Weights of a small GPT-style language model, trained from scratch on English Wikipedia: width 128.
Each number is 500 + 25 x the weight over its row's rms, rounded and kept within 0 to 999. Layers, rows and columns count from 0. Numbers have three digits each. The size before them is the row's rms in percent of the matrix's.

# up: layer 7 MLP up, 320x128, rms 0.255, rows 250-316, columns 0-63
# down: layer 7 MLP down (transposed), 320x128, rms 0.273, rows 250-316, columns 0-63
# gate: layer 7 MLP gate, 320x128, rms 0.264, rows 251-316, columns 0-63
up250 094:479502517566482495478463470500519512522480504516491523509525497515503492524477550508519462517552525499538455474510489479477498517466495489499535469524530467504509462483496479486500529509482454
down250 105:523496519486530469529490491518495482502512486501481523487488520507475511514494497499560498523525502496534492516544509508518474509486478503492528513555443461479515503503525523480522467476497480
gate251 089:524505489440539519570492502533473506459487511490492541515516534495486505483576523534512480471528519468512500508453498472459505494472499488454519506530498485492501529507512438508503480529500530
up251 091:514441522479515479521511515480513489475501510526485569527468490544501497526476524460485512455422523540506530520526491483528492475547482489555529515450530507510478493487490538436524499497502502
down251 093:494514492489498528484545500479458480546449493515498493455509560506465510479528443475461509478484529457486476510483518486479520486462520512464485496530478505519501454508505512521525487499486493
gate252 098:478499495556514446525469461500507544441493518461503487483493496513537501512512436505514498514493527472450506525494483523474474543530495464534484506523509505510494526564523477525495444521480516
up252 095:486470523475546472477495490484524518481517498496535535499533496515496492494484532485541478494483528462524500542547503498478545508503516541532502506483478471550490514498501514496489472530467529
down252 095:481478461555505497508494501464521493504485488470476523500488510506501530496503518524532501539528541487475508531503497520496517482430477532531489516501497498530512497556515475470467505531525505
gate253 110:510509544501492475501530497484487437507508473488468523514478502459506457534492481525463495486446507487488510499494538536530471517511545492516507507509555535450473495455526554465476484487502472
up253 128:503448506475486483467526488535515481517535477467530470493470479473486496465501511511461553530505481564472505473519524477492531485509478493487502491453467487493482505461496482503490482490478554
down253 112:459521498503488478491519507476500520522427495501451496520495507561508465504505495474465458499512485499506526520481501460504546456483478534500556485480429498464518441522499519552553521470487527
gate254 113:503520518527458526546473497514489495481480505506496524511487509509540506469494524498495525537499517523486494540475485535491482493514499520502506490516458466455554505503506537521509476498503510
up254 114:477501519492545463493524476503489461502478493499539456495554472510533521493495501485485497479468470479470491485487486523543437495526518494502545540530542477510478515460500481524490476469541475
down254 114:463507514536541483455546485505500484486500499520531457494491528515495487491541505495504505501450502456529528510468506500516500530502531461561481444501493489535478479490510475522529476494513535
gate255 093:541448515491525546505550528467481458498494512493462522518549484518517508523498533481446493472526486498481495486530480507498501525515454502521535523481508516521487475521492476491518479490530516
up255 103:478481459541534467531490508531504499507496478500525526449511490454494475492485507546504468533519477494488522486491537505539465487486529539490490482483513511473489475519497478465480548506528477
down255 109:457507465507506495546475529484450528493548531494481541495479483495517517461491501479481465546509522529501526483473538496534495495493513537547499522530483504513540522494513519494467485528505465
gate256 107:479527529493550530503480490498477457478564494497493526484540520496469499498498493506472506555494496540501441522478485473489527527530511484496494456505523491428494534508521514513475487482467452
up256 104:484523492489446491479503493539522459487512516468482491499506454512470462518508506501517510501457463502504472516505532481468492514549485506487478449498528536508511499519533480466531455490523524
down256 100:494480523492532514511535523519510453496502497515493475438508499504524487507460499529552482510473510543467514537471533478518530467506508483508518502488545437470501485510479467562474503464503504
gate257 097:562509503593487472529528475516523478528499455540507508508480504529510483536491504491497493547477481472468456529538487525516494533501514525477498495452513516507507494509534497476500477479501481
up257 099:450528503499531485537480547464492533507473482506507537534522505483500536453492525503517518465511493503503540504489504457499502498545469516471492493508456474533497539494506503528502490544546558
down257 090:536517520523481533488500497488489511483520477525470500502476521517508450500544479493464437505464508507482476503504512501563483505504515525483477530536533535508524470484491510510519522510528503
gate258 107:522494524497468487479488499519508527463556507484548555480461501466458503470509525519504522455537509515499547480515500508506476537517540485521506483559442512503497482483478511539497489488452496
up258 099:529505516467517479502480506534491471545471476481477555519529490496462473531494485544480491506495526489474467514480590504479460486475471511503487497475505495517479459531514521463506505505516436
down258 096:498493515505579510475499480521522459524491529557505519517499497510522436530511506500516545529499519549508425481506484495531487467509461490502496520478482507514525497503452477477486459456534485
gate259 094:514541539523505516494511495486514522476493492492503509501485487476508518508520538553545503455503483474529510550508464474508498504506522496474516511570499482536505529503497521493503502469506481
up259 104:491465515458488496484567478496493508515508470498509496506510526523493501540473528502530500466499506488500501464473529507524501515542509515473523460484499447512508493536486519499505520472503494
down259 114:492498482499493519536485517536446491552513510522504501450520490523517526524473525475557437497518516526508489473536487496510497491482507501470507448521484490511496523475491486429501490502505479
gate260 117:433505502457437504487493544514536476505471496459504505493511470484525520490517487508527451501500494541494499518507507503490511502531491497509494517496470527484563462542502522540525539470478496
up260 106:477523511510506517512483518480521506512502484512495459502510521543490509535503525531530532496524521501516534509488486512483468482502473508523446451520479493487484549470450512532456474490526530
down260 102:477527516493495478487497554497531499527518497530474527504502481450469497465533505488521480493520479451476500462478478489492526462496482537525493499440451483492538489467505546526491517486484465
gate261 111:522487503495525514473442522493489526551506488499503527518491508534522466499470493532511520468474517519471529507536510512501496515437507458485522505504530502519505542532493512533535491454535531
up261 108:493526480516511489509528476507526468506471494499516499486552526493463444473488477538550468463546515478496522497464502518498507467495513544508507493516467505475454501507483465437482515532485492
down261 110:532503521460494509515462533512481529553535502505506506456481500533541511519530501472482492525459508484488489518492474482488498541503519503495499544502533505493519519479499513528523450483511471
gate262 106:485490513510482501525504553546519466495464535478530499496522502526468468504475483503513534467436472492479493478454508469475484504422535492513498537525509509466511491498517447487473499452513504
up262 100:536549489491532529518477531472526509514492510461449519498531496469498515516525491485454505515524517514462518501510466529511503471566467525449474497485524531480428504486465494527506511486511484
down262 105:536505520478493483461538475471501516495526502466517463456536513449524538499489483465491506548507506538531487519501522515492493536499506505520476510502506521501469516536514511492507498484502478
gate263 102:476490504506467519483516490484502522511507548449474488471540492500489502517469426531511459512478468563469480522489508500494470522496509500500487478486490505494466495547526486521500543487519535
up263 101:489510477474502489501544480499524480479484468515495518466432497486527552522530446496504511474490534472499471529538467512544506504483495514556525550541503505530481493517528484495509523494496535
down263 103:538502481503508491492510488519484518543505534512545502529521543465498560524528518519542499489524514485547484475517485486490498447500520469485483503512444510518515523536441500474536495488527565
gate264 108:514480567520471505510459481467489452497463492499493471503526485506465479508470517488499494493517513491508500499529504484481523502482503509489536527512577476503486507511469477492510526498481517
up264 099:456502487470511475527515539518535468494499477527494478468538500537514496475529497511522478484490491480499505513534511495493482520467500503522457536505469477516527485488507505540534539532511526
down264 104:494528501513469497469507499472477454464469504480529525529511465513497474510464504493437468497566467523463505541465524474491533473513518492498499456508560485479505498525493499476514504491491500
gate265 096:471490498526437524446480506492516520503540509505520497512510474505529515448485492490521527478499505547519517495485467515508514527495496453492449508531567475481492499515524504548462526538492540
up265 095:494488489519491515565467511517484455497497504506508496470494481502488513463508504502481526493467492506514460536487437478487490507468486498476447526523504505523488524447495526500499561489502479
down265 092:490516489559482509483489479488479491489546503508494509503481498516502498536507493481526468457499471510504503475535480519492492516515492486559519458521458533537498481560467467446445474519485501
gate266 101:518501507490504491469492468537471498470456515466492508530486437494551477497517456541488483474479458499481491504530527495475513504497502493494523509521507490509497547515515510515520485506440505
up266 107:550510514475513505489497501506541487525507455501518530514513488533485494526533504534523533480535519482494487465500485482522491526479507527518486493554474483498441533509421523478484477458533497
down266 104:520478527491504469486492490540560468499403493486483490472493519486497482497511513499550483456499486510497465486483520470502497456490449480544494504470517518529517509477507506498490521477524513
gate267 113:483483510519496491482504500506521501500497551503514506468532512511463503561489443505491474461527488513511515526501538468510471501475544528500489524513517524531535514574533538523505551519524516
up267 101:512460469521472503476535512485496536498540529503473544443552523496533493507517559446519491516505460453492485506513510523505522532483436501491496488494489483486506500460504524490497486487485466
down267 102:472510516489497468540521575539484497469521529479460497505479470526512472481494514510469502530497486424491478487480489490500536481532518447541479513471470496512518516494535503490499502492507509
gate268 092:534483494499515497510485473456517488516503482556466528498520477527469496514503444536522511514538517481511548527494490535500497537494537500515506507489513489473485521506516497520499547500457524
up268 104:507472494449496498487477491493464481500509519473492504518464485558528497506482464469518463517496543490458516517515532479484489478480489495514474431498485506515511477469484499562561484505507474
down268 088:485506483557495502511464530539462541501528468517493496462511511489517468511464547532465503514512497523498462468472498514510514470541466523540498450525465561498490471513532518508507461517459505
gate269 100:492500503527493525457513485509478534476531496494485455482471523512506527453510498504518473482515506466541506535511524480504525469501499482504466522517512510464491515510488520514483526496453517
up269 097:512475504476483544490514458480509465496506512484513541451510509543500509512500486514494532490508491501501516456509512484510501539531462483517489479516455511546502488484507504497554505523490542
down269 103:485539491541506494522457529468502547511482504478493467484458496479452476500524544509489512504539479506511503480480473494512501490507527522461481485509479534465536472535485491510496516528458548
gate270 118:527515477485514480498458487501545491523521481508510565494512516502546499515467526483470543534448528426472512473464532499494538503477522509494538523467546495535488507504460464494473525471486450
up270 108:493530460537482502500500534546525457504485475506502490494479512489471524508486494492449519533507501571531515509508519460451537510554540527515547466494500513476547497472471509469492504521526496
down270 104:492441487522502454516512473475521466477496489517462475514485516514504518508480496505457486479506501479577510527489482493512549523470506493504458498474440503535511518549501442469502498516538487
gate271 117:489503482487486517497505563516497529466535518481501513535503489546534537490538515512496507505531488504508483555473521514471466568470476479541504484516469505530506505509492511532493490510535530
up271 112:502524546500519514464515486468463495550464456473462506505514532514534515492509485530532536509534485492492491540514521517477478482521486523466488490498493503475468483522508501497454495532514455
down271 109:514489511487502552474542519480494526506538505507497505481534518533517514468511529499496523506531479479493472488507489467519489504510504488458523475492523518460536465471506464457495522504496501
gate272 088:474482502492481520474462504537482487501510485514480551517506490528495512446468486507540489500545478499492458481541523515505524548529520477497508539496486492525535545466507501507510510500498486
up272 095:524469485430516484496461517502489510494503513495443502504495510474468496474526472539494509483540495502540490508482501522497483496481457513509522483466520454510510495506480516487502488489474521
down272 084:478491497503488470531513443537511438520458520472522499483418462450489488501505453504549514526524483523518497530517504470529518544498476498509499504458489476525531506492510505518511495520476547
gate273 101:431454508488505480452555495489523470520540527492519465513512500486482508482479507506508508468467461506513484484516488464539464500481511478518513499521512418483515484516486493525516510501476508
up273 109:481467510470473503488488491500510511549525502519486487556503508516494484439491478484471460506470501517487539487508497526470437503490546476539501477531473486461492493506504462542527486540499497
down273 104:479472505500484486463546524541527470474483479518479492520503524510476530473490502522541513445504530537503481523540468491517495534503511522482534472463531436494512535488514508495509485530513499
gate274 118:510480501460507507516501484534494515511518510482505494559472532532516507505574482492494493514498479465504509544466503519528455529479530458505487480492461520488497544523478546546494489506496500
up274 112:522525505487478507522454489492522516524472535512423501479498486476546506448460452549469490466490515523551501501503523523486489453514504489483541537488474515486505500499504470507527527514498504
down274 113:481499522517478520521494461520498532444508495501458545534515493517530506531425481488482485542508491498465484524524517507491486469518452471491555535498539489513500492509519517490541504526529495
gate275 096:493480519518411534456555455485506481523456505474519521473471523502484506464526498496489488546521477509503535534497512500534540460526510479507472473528496490480505525476470552515505531503522507
up275 099:525493511498530514455470516466485503518520498493537495462533508551493488532469526532498449502480522518493471489537484484500459543442481475529493491501528516530516496510539471478472531487508554
down275 095:481499470522488527504499494510478529471474458513520519488496497486476471525500490507492495503465482551500537494448550507499477477523542509488493513475478508552466481484496522562530490549531509
gate276 086:472521493504513511473532514508492478497469465523501501490518492472492530549486474510499518494507484505520549516520476480512546485507539490515483531519478481483500509480528499592482536477503510
up276 096:493483429465514492478493507480469530488520494473498540419489526452532458498519489506465483516525487465526510498512479532463546502485540470521503550505489478497470472508453517493492518492501485
down276 122:533501487528505487499521509490470528480498494485498507474512516505532497504473484513519464487550487475511467452523469502505536475512486512522477506493482518480483456491473496505502472492500517
gate277 088:478478514475540504463479469499509476538478554521506501518485509516490572507492449510441480502500493534537532519519488532529514530480526494495515517498529513467508499527515468470488521470505516
up277 090:545500457498471523503532500506495460517494531492511538456476475508425509481490519497467495516498526501498482506488551485522489483508520504524504518496547520481480509535453518510531531480503495
down277 087:542507480498486509521478485523504504458513509518481509507476520508513471501504506517485474530488476486541500461519498520481505494516464466498528486549453509508487451553518472467524501514511524
gate278 092:507491476501500489492522505515505484496534535499572505525480505471522474513522504495528490475516539503485513472471489519485477462483469564511525531514508538516446506468529467455482502450501496
up278 096:469545557514475485530467516512516531518471504507459464530510491484477479477468510508505485512498483478490531498477499524486497522504549480482522512491438537519555502529465445463512480532506492
down278 095:476480461538484503492518483484524521504513500476486530495524490488505492465489497511438490475511510511568503470490544523469492441478485490531521523437439505521480461461479458480485507484515492
gate279 087:536491506421519491516496521465483493502500464548502500486484469432524511546461498470501473515486486468496506515530495508482485476494486512517499495530511523467533502508498496494510445524442500
up279 086:518479556530468508530499474453456483497512503517485518509515491476502528489487535522418475501517468509489498496525493513514508486565498478550508507524508531526526506465515507486506515526530506
down279 089:475516539469489490483533453481517521512453483496535488519501489530502524539504486518499528498499452492482486508528470518510495479498478529457523480485554501461506515495534506477512474508438477
gate280 093:460527498513473493478464509486506514488481483547515523509515513467476478517510446534493515519465443498490501514476491488481485514481457555508467476530523530482499535543542509453512487494489494
up280 106:498509487550529515457504488434498527524487487504473477487504550496483521476505434535496546514541512472475528517498548497516486518485477557484503522494478512453453483477522524490476476482516522
down280 112:514534518518525551541535492520484505504489489490475506518515510476477534562476498495525510516493512460478481498519525489507483530501519477472528483516516508453539487496494521541545517534481494
gate281 109:477527512480470508495517490516446500490496490464484535485456484445499513505512500499518475490504496505543485533483579527452552494486490507539510466497483461485542505511505532487491522549513486
up281 096:547516473463534511544501464517506487487501508517517506482470520485527483503417464522508479521494490564484458568503539511472468475519499499514498497547508485501529514486559430498515469468524530
down281 094:511494486494521522448501450460512533519509482513481495516481481492478485532473524499513521468502529520519502497520477533507472498535508504448500536471548507506521480466474466437482510504468499
gate282 100:489510492495548510490474504518541559487528546515514516489541493505460471504479476511502518523521525490467481497484495521501487532483508543487553484462491505474512511526516493505517501488479507
up282 100:562485539507485515510521521501466496500528522511498467456498523491472525506528495471493461494486469512479493513483537491536446467476556525530478506531431543500492495527503499504519513512495512
down282 107:479455465520511452506532482523496493499493512506485517494490533498497454464472484486439484539510505483466510509471494523518492524503520499489489494529540462485526511501548523502537478493520483
gate283 103:493503475521490466517490529483456453468510484498477503465443465506520530488483483492481516515493487508449533519488477529517540481483540475518590500463528491502519475479463540521511491516505490
up283 105:487555445480526494538459512504474501477476502499526462464519506448492515503541506511505482521488485456511506505476502504453483487527519553474514516510532479519522547530473454503502526500464509
down283 102:493491506500494466469497457507511459541528454504513521475508508497498493540516510484495482523458544501444490505480500529502560494486471489520498535515518520522545526535522465488509502492516497
gate284 090:506520485449501447474521513494455472521530472521505513476453534503462496510514464467513498494508532514503478470528477486499492486475517511515510473508527464459504527519495485498492495524471534
up284 098:491524494433465493499518509493493515511472441499480474517495463484526474474473476511527464472514479486550502535465480468522509458468507473481453486534509484505526519502505459503466493539490482
down284 085:466478477520478476515523521492506516456516488480544514453513517509526528538477509554487486518464467538497446464494530486474473483543538495505486492490467489525477483514469475510478473513503497
gate285 133:460546525521506492458468493502491473475505540461551495476481455442495517495471489476521519500498524525478506535514510467513517465467513506517501491484445488501457552518479496511520512497496507
up285 118:460496514472519502519508512503461503520511492509479522517468508515505501496524508492508485523504461540482496488454509494420482465450520493479487522485497489490518505531517496463492496540533534
down285 119:473511477487473520507510577471503509484501493479466541492533525526440480469476488511516504544510467501489507492502500495499502448480508514497507490465486485482502448513503504527506503463506479
gate286 099:503506480494487509568498468533513519484494499515491507460491537551468470480450525491515471523486520473540519545540486488479525530489520543517527487456509518483449512532517461466476496529437555
up286 096:515526500496561502461527528486471518506473525496548503526508553447465533496494476469540497481512539487471541497482501497508478482521538465487530563511480469499501452522494487462522466494513499
down286 099:483512480479488492528519496491485516502519511467497496450533521483490520508515495478441511464495464485500484476500543475460525419544462496484471503520454513501498505505505541517454512498486448
gate287 081:516448473485496464478514505492481483513455455495523538477495472512499498446502482513519512523468489474531533537493478509505475508487466489486532491497529490533497484480481498509477497466521526
up287 098:567548496499496515477435520489468500501479468475473510476548479484474484491499517501521464462459493519501526500492456483470462504480502489500497484528527483505519503512469464494500531470492521
down287 076:486542476530507506548506511531486503492542517491545495519505490508514484516486509501458411493504526516501458445488478500501520446500492477504493528523437521524499458497510496506500519514538497
gate288 094:519537530500515512536503477486496513525453490532440500478530505494464471494516490516463498497488545436484518524500477545511448500466505463510509531527511509490515520499428491476496555487484541
up288 093:511458489488457533475511487468473509462494536470511563467544522524482501516505500508519494471491519466469540520440540477494472493502511520454450466505508478481519490504538494466498505498495465
down288 097:505548497507519486457503508535503481503434475495503505557475520507523478513496473485486474481519471493525483486512518491495539469461490527510475486461530515528481512527465500424475532500519547
gate289 101:454533530480473510540497495473481508506498516551435463472514486500506473523495473510529462515474526491509486496493487475540496495495504506512533514530480487506465552499523491486503501503478535
up289 099:480480523505545515474502502481511484517503524530489503512503492508460472503528474480478480515513483482497487514511499492483535524471462483469527493473530488483498509494486528517498526474510466
down289 104:493514520526514480500530533464503497537510502494466513469491510489482469473495526491464551482475516508517498489492477496477451553492476503501484482504482533446539468523508494492491485501470531
gate290 101:511500516523480481476499486536519494501570552493506457430534510499495525564537466490502474492518520492533505508491464513508521523460512503468478483512440485535515532525493483535513521470526494
up290 087:504426505506495500529479511478511466502525508498501505478520493449500521533482495484505510534434488448510510501514499496503513520531511498478477504520461505522523484491506470511508479508515466
down290 101:521476517490530509533497501596521512499481476534502479463500523562491520506518505520528450496544493469550502484503493493494448498539497505510511508533486525486515521493500516530501486506471449
gate291 106:486499503526554484514484535516496480500523496513495521444520529496497492464505477498513524470462512506517503536474487524520519476523478518494509504529484498472477497496566484467462474510498506
up291 097:499490475483498507498497494484495524480538514501496497530502485483489524511467464473485491485501490473517541531529483471465470533504488520492530448510468545438508501519542514537508523462501463
down291 104:489535490501486511506509503468484503492461488508504460520478511469493515532451474464500500497490497504467473539503512485504444516523489508493518472523513500464504526514495514519530504506493466
gate292 113:465504539496492512518503492492495482522558475489482458480490525477469517474541496494483486474522527516539540544498523525501523536475541517494492499474468511536503492518503524515523518481520510
up292 113:542464489494512521570476518517527512498504531471472527442523503540502518502483519517546524500501504486517493522501468512493525452505481485518492498508503494469525481557506471495488507556507504
down292 109:532444524468518501535483470536517486509499497484496507472499487514534496464518519517535491481469517475474477520499508455474487494502503518492536530556564483504532517537533475445496470494522469
gate293 096:482488524502550489493488498470512500491486503500468486481505452537531488480493516499492449471482469463487471471505500498523528504471498495497517477554522543568489516458487492487474560536468493
up293 093:524478474497543464485463503505530501476498498513463475464537491516508505483508512511480489550487477529509529486449543528493467489483479491501494478546507492507463537485446452484569533474493495
down293 101:478487519528527498532497508535481496473505526489494473508492508516491448537519535524497482544516450535495484483535517504472496522496516519458516533533557484504547470450498537496518525480504482
gate294 090:522453512530475519472501495476518508512515476537473529478473484502472478456515475492484527487498491469494477547526535495501498548475456497472456506499485497522503497480539485513510528501479494
up294 100:518506508535503513436497497536503511495518491517491509488488518490497452478482517504492475542488528476480526491478505505512544466452504515460487511476448517510454518519486461504502487462492477
down294 104:489457523568501478493512490481515510524538548531453497540526470476492472485507515541484491515473527529501520488529498519463499531487493531479451554501510477472500511497512517537516547534486517
gate295 097:503511550519484543443496512470515537489504514499502516487469505557489481506485523513535551501505514494514502525541468478500525521504502465517515495498466463477498540483475528519560477488476522
up295 099:478512518544485464512569495533455525542498486477545546481493515517508479497491515492506492509517473479512507510464515510487504504529485489486486504508506475496497466500479518491472498520509490
down295 102:499501455493514467516489502512511498512505499518496511472462476551502544489513517451543538467528494530514508497521506513500470480543513513494487544502512544538515496447478524444522457485533511
gate296 111:455526504487489495481505490526473485482512527474461490525506488520474501487541483503526486446514496508487493484515463512509540524489526466451503509528495507503514560449514524511543459510462502
up296 098:532515494485508473571523482502484476471467445510508510509492505475502496494480509481507498520481476488490516532458466487529486532506475496537515525450482502494468455547472490500490520488509470
down296 109:528497519555499481542494487476491517541476534487511490436500494444546497486469480478508492559494519473464468533519500481488493499492478491489518522521456482496502459526511462500463526499455463
gate297 087:489519559460522511523512517490535493467501480494493474573507477512556458482503477478561510521500525442531529478480534509488508499494493500509552462474524450514480498458513510495482498493534520
up297 099:483522483464494476483506535507510466479485526504528543501484509547513544459529470505550509501476511524494480506487482527546481494520501477462504528526500553486480516538497521545475503489544481
down297 079:497533532458528502459514475501528493469446480454463450507448504528504511511487487469549519497475544453515516500510534507488503532533508508507532459470562457491511491448501503483511512493491500
gate298 084:534479511536492478468524479427510457548468493495494515473507483496541517472497522522459514466470528485465503482520502508461475478497477477513496487487508515533545520510536519465450477504483466
up298 087:477517493459483512522502495511487547475521519506487482481496502519539517499519463531496558478513534483507489536547497530533519461528464468519463468512500512515517456505486532525520491483497472
down298 099:466494530545519464504518450451514462524525494532520487525512476500469481472508530502441452506489450482463524470495496523511534496510513525455503496502530498472484525508494495513469497530516491
gate299 097:502501522544522499498490531500457502499496497508543529438458511512487496546495516497456471461470452469550471474543545513471530514512522506480475465502473479484490493498524510450493488464491521
up299 097:483491500494529530482496513531543493539492496499489517529486468483523460466524505465498513508526521492522504519505503486517526469487441538508520527484565473526527499458509497554527478482503517
down299 096:506504463497524511502464516515472537501510485548495425479492485510496511498479515512504471510531509499520525510452497504491509463479456499512514536516500533546500488491524491592478490471510560
gate300 102:523490485469526512475495502531433464455468504463490486477531520519480491505538519516497466509484508513520462511508517506481529518465529493503509487468494495479483499497553483485508469521473492
up300 096:515571529477474491491509500518503503507490538513473512520492512477517548526518464480537470493497485472548521471478533466481514528495470505513523522471512480510474521489527480513481479483504509
down300 099:489496494501456486508482523537505521524461485450505504483470536507475485478525472497560523477500519527511493518502511474541531490540473508528476478533527484536483470496517533496523491459509502
gate301 087:497550520483487447499463498481505502492509452524497467517500501513504498481485544477506495531448471513521467485471451523445483480462484483523496498488509481505512514461497514489473487488472515
up301 094:506471482520507484491497517470508489534489555515514459497482492471494502497508519506465458493492486491495470505526515532515512548523563479559474526495467511496494481569436505503489545488525525
down301 078:486500510457506498498494489501519514529476495518463491498501454547493506490478520488566508518511495510500491527494481508481491552476522494482545488488591444465515524490517478497487489491488490
gate302 097:478460488486525492496469561505508518549526507534436528521508518467534522485524486462521500549497517514515517512528511530532540510503496466511474518500518482474487474468454517521547529500486520
up302 096:504519530497500506519453504507492511487529494496502496497485523500500508508489504490545528501509497478496544466551472516475554489479475441531479557525527500496515475511486514495476528475510501
down302 099:498438525474497474491490523506487427509500490517483493509461495465507444527492488523516529468542505529488475491507486501470518544455442451453499492503463490494497479491508544525523524483456560
gate303 095:456510529478540484521473485520510468517516515519457485523495486495477511507505474518522524537514458553518525511529521516518499511453494508493503490505532509541514473511487557479444541487442499
up303 099:506499507486521540481471496514479458475534502512497540464504500495498511484482489471458463522506505531480499510523469516517521508520520519508462537488505500559474479511480536519493529506505517
down303 097:506505540479522513489497474510504478463439530532474481485513503475517495503486491500538487473503479542495517534511521480502487534483508457500486506517562524520521517485531481535506506529470509
gate304 087:529516482486514523462487469523508565510479487486462502480481532493493505513496522518492493522464521510499528502468507499504495508460489537438472516515482483552522485485466437510492465554452468
up304 090:478491538515479525479481495474520497499513513490473467495521506480484498533500478450491515478510468481518531495480499500465473513486501483507497468483537506513508484576515467511501500508526514
down304 090:504491499525464484518519508551512474497539480476517545503477500468508520499482552512488506490524476487535468505466493504526530469522498476521522464516507532434411483504517456517529521493501479
gate305 133:493498518517528474495496473539509450524482496495506515515514473515480482510516456536486530448497484456517531514521509483497512525470551493506509527507512458516487489495492481422491526449501485
up305 156:507509519532505467517508505513507450514460474525488536495519502531494522502516442523519521459508459485519489524528508466497500528476514474495490518543504466501506525491515524485515494447515492
down305 125:498509530421510487529523494528505505508488511498501507440491490508464512497517505509590501469545463495518490510517508488491512535486514508500484499497601467514503535457499519409498491505512506
gate306 108:522462493502500522474520520530527506527505501470518432493511529530513538516456524507485511495477490477487546526532508519522527534478502473466511514513462536507481496523507445486475486524466456
up306 099:473483504513468462503492528504499466507497499475530523500501506459491475524524518505516488531519495514543527473450501491453506504486497495488483535484535523476505523499560488525510503481510499
down306 102:487546483496497498521487500501475497485557526472466507482490452500512539487554494474504487503461487502472498456471493504516503488534499498499539456486519524452514533493496463489484488486528510
gate307 095:499510535510522487506523527480501528470495502513496488465520509525517506471518471510502570484525518480500510469496496529571515498469484499536516504480456474456476507498462525546458508461483470
up307 093:476531536519468471504462485493498486518516485545487499487466476510544523515490527532499500573481543483522498539501508450512479519530507498512484479531488524527509472512475539536495491512477481
down307 100:539531526461510544450494481488483515500480506520475449485508546508498492489474490503497528479518518566513520494506511487511564497517465480498499442518519519462477507485476500499479474505551490
gate308 084:552509502498465495485527507492510516504531509495493500552474493505507535485544475465489542520540522525499486499483507497502454500503507512528508488476496518466545516516511491476531493508525478
up308 094:520512534526507521499481487487459517525553463541514524501531485541524451488478555439466459533437482478497489474473496510451492485529535502508481467510528502528497530489492498500544514496527488
down308 076:506464556486476484508527519509506490522470502494480485476492472493493540535527464517520550517517490515475516560528465464491516580467496484487478518489542468495521555515505462491505525528483515
gate309 104:459472512523469499470488486517491519468479456487510463502479498471501539454498501499457494520449497487470527490535523503487506525491468467499512429481478487474515516504490520458500465507527524
up309 104:498458498524469506502499502458509512480477507482432507493489508501487520485517481492506508499477488522469515496494526500520501518489473458447486524509563493503489487515471481497520518499482504
down309 106:499534484474496459551523476425523489487472490504490474456527521526523515469483444518534522489547468511480523456510504505482501480504476516508533532498542505500492508490502470467524506499535517
gate310 092:513473471543478497540498473506503523496477480520529497517459479475525524502516499474538532548500543516492484571503510510489490502494488488458479533485495533516521549499544520514524547515498490
up310 093:504517499493523463457503482485493466512496497507570480515489488478505468471525543539452459501550490501486502465549508512486513499475520499478500509534529478491495465503519463485527537538540522
down310 098:498528514487518518515546491519505495538510551498471489485518484539564515490488501500517500477512512458510494495476520478505533486526542527524500481494540536509501495487487522516500495486489495
gate311 139:508502481511486536564495486499493507475477477504535523480507481488544493471502533521524532507453485455493480566508462523495498535500504512547514535502498485508488492485491493496503512504479452
up311 126:464488529517456497533471479497485525454520508490511487480489500484532524519496505499470519525498465507489518545508480529506536516491479459534534532463507514462491515508520540487479472495464473
down311 117:482515503534528506512517501513501543476474523495490526515504472513481520473497549513500500540492488435515547511513451529513501524513497515516491517462431510499513498495516524513494474519497494
gate312 096:497504533469524482456495542542517500512466515513516537516503505459508529469474518512538521458514542447513511488482485493500489488535451492477499535550459513506449538502479475514517473525534490
up312 091:474525522541488451498478506488541499514522526507474506546461496499495473510478481496553489518475517479516494486511525525497490494541475448526531484491473506520463503507449500513494483516468501
down312 101:507495500466530492504497525550527502537453516520514469518491479539518540460465519489506534512494520486505497553510483462469503501517525459537512488536454517513498534459434532483489482468494490
gate313 100:476501481520538480483477491498459519576503493499519460545466498539459490541518497513454455513488518497473502496509490475523536512520493479483520499482475513546525529461542482532516466466504527
up313 085:484503488453492511547510505498515542464506502480487517513461537484543478520466494505445487485507548462486513524528536476526503460514508457496477535530496541486533509517486465506472463515524486
down313 099:486510476451490484534454523481527532501499473484540512481496472468498534496487506514506506485483524483456540517500495539527513506504485481567484571488502516499507475533493469491498435505512462
gate314 107:506455498536475537497446495506498482475507549475494516519464511521486511526454466467500499516532490536484527509486475510518537518509506469499518491485493494483497488506486504550504490497485441
up314 106:496517485468528519517477465507476503505538489543519549471504499514490479518485473487434505536494448518520516485523490516481461497515469519504474472527521519444549509492478513483490524483508468
down314 109:486456480485460518471513510493493481505480536519514529534508516507472462503476524502504465506502507531488492482481489503487491482526448488457514533449465494484575514465525478515496534503514515
gate315 095:519493482505515446485485497511546475551515460573507484546513494531471480528512511501531496536479521464511537488515500561521513533482526522531502522509483486520501497505506506503502461518512511
up315 095:493505500537452503453485477496555459525491503524482488464471459530532510538524504495476517550497514481456504497482496484514539538476485490490492497514480500493506510457497532532510489495526476
down315 097:473479555460456540511502509498474502543464478479479465491530519556501502532469488513510478479476491548495526522500503490499501502535474462509521474506555502458507525522482478476506545473497495
gate316 097:514492493488543465541501557484510511521498475536536488504539521509473517504539533455494502482475504504504511549504517526528510534517480520461520509479491455501482493507490465484517487540495478
up316 088:509452497543497479508463497491496505510486482500463492512468442428511498515505462483499482491490504481505552494522531477491459487478506520500478491457533495466528505518509509444490510524534509
down316 095:495506498531477501505505522512480489448464512491489505544501493464540491486515456508448458492487547509473483448494494465458476457489477491546472462496503484520499461535512484511460508519519511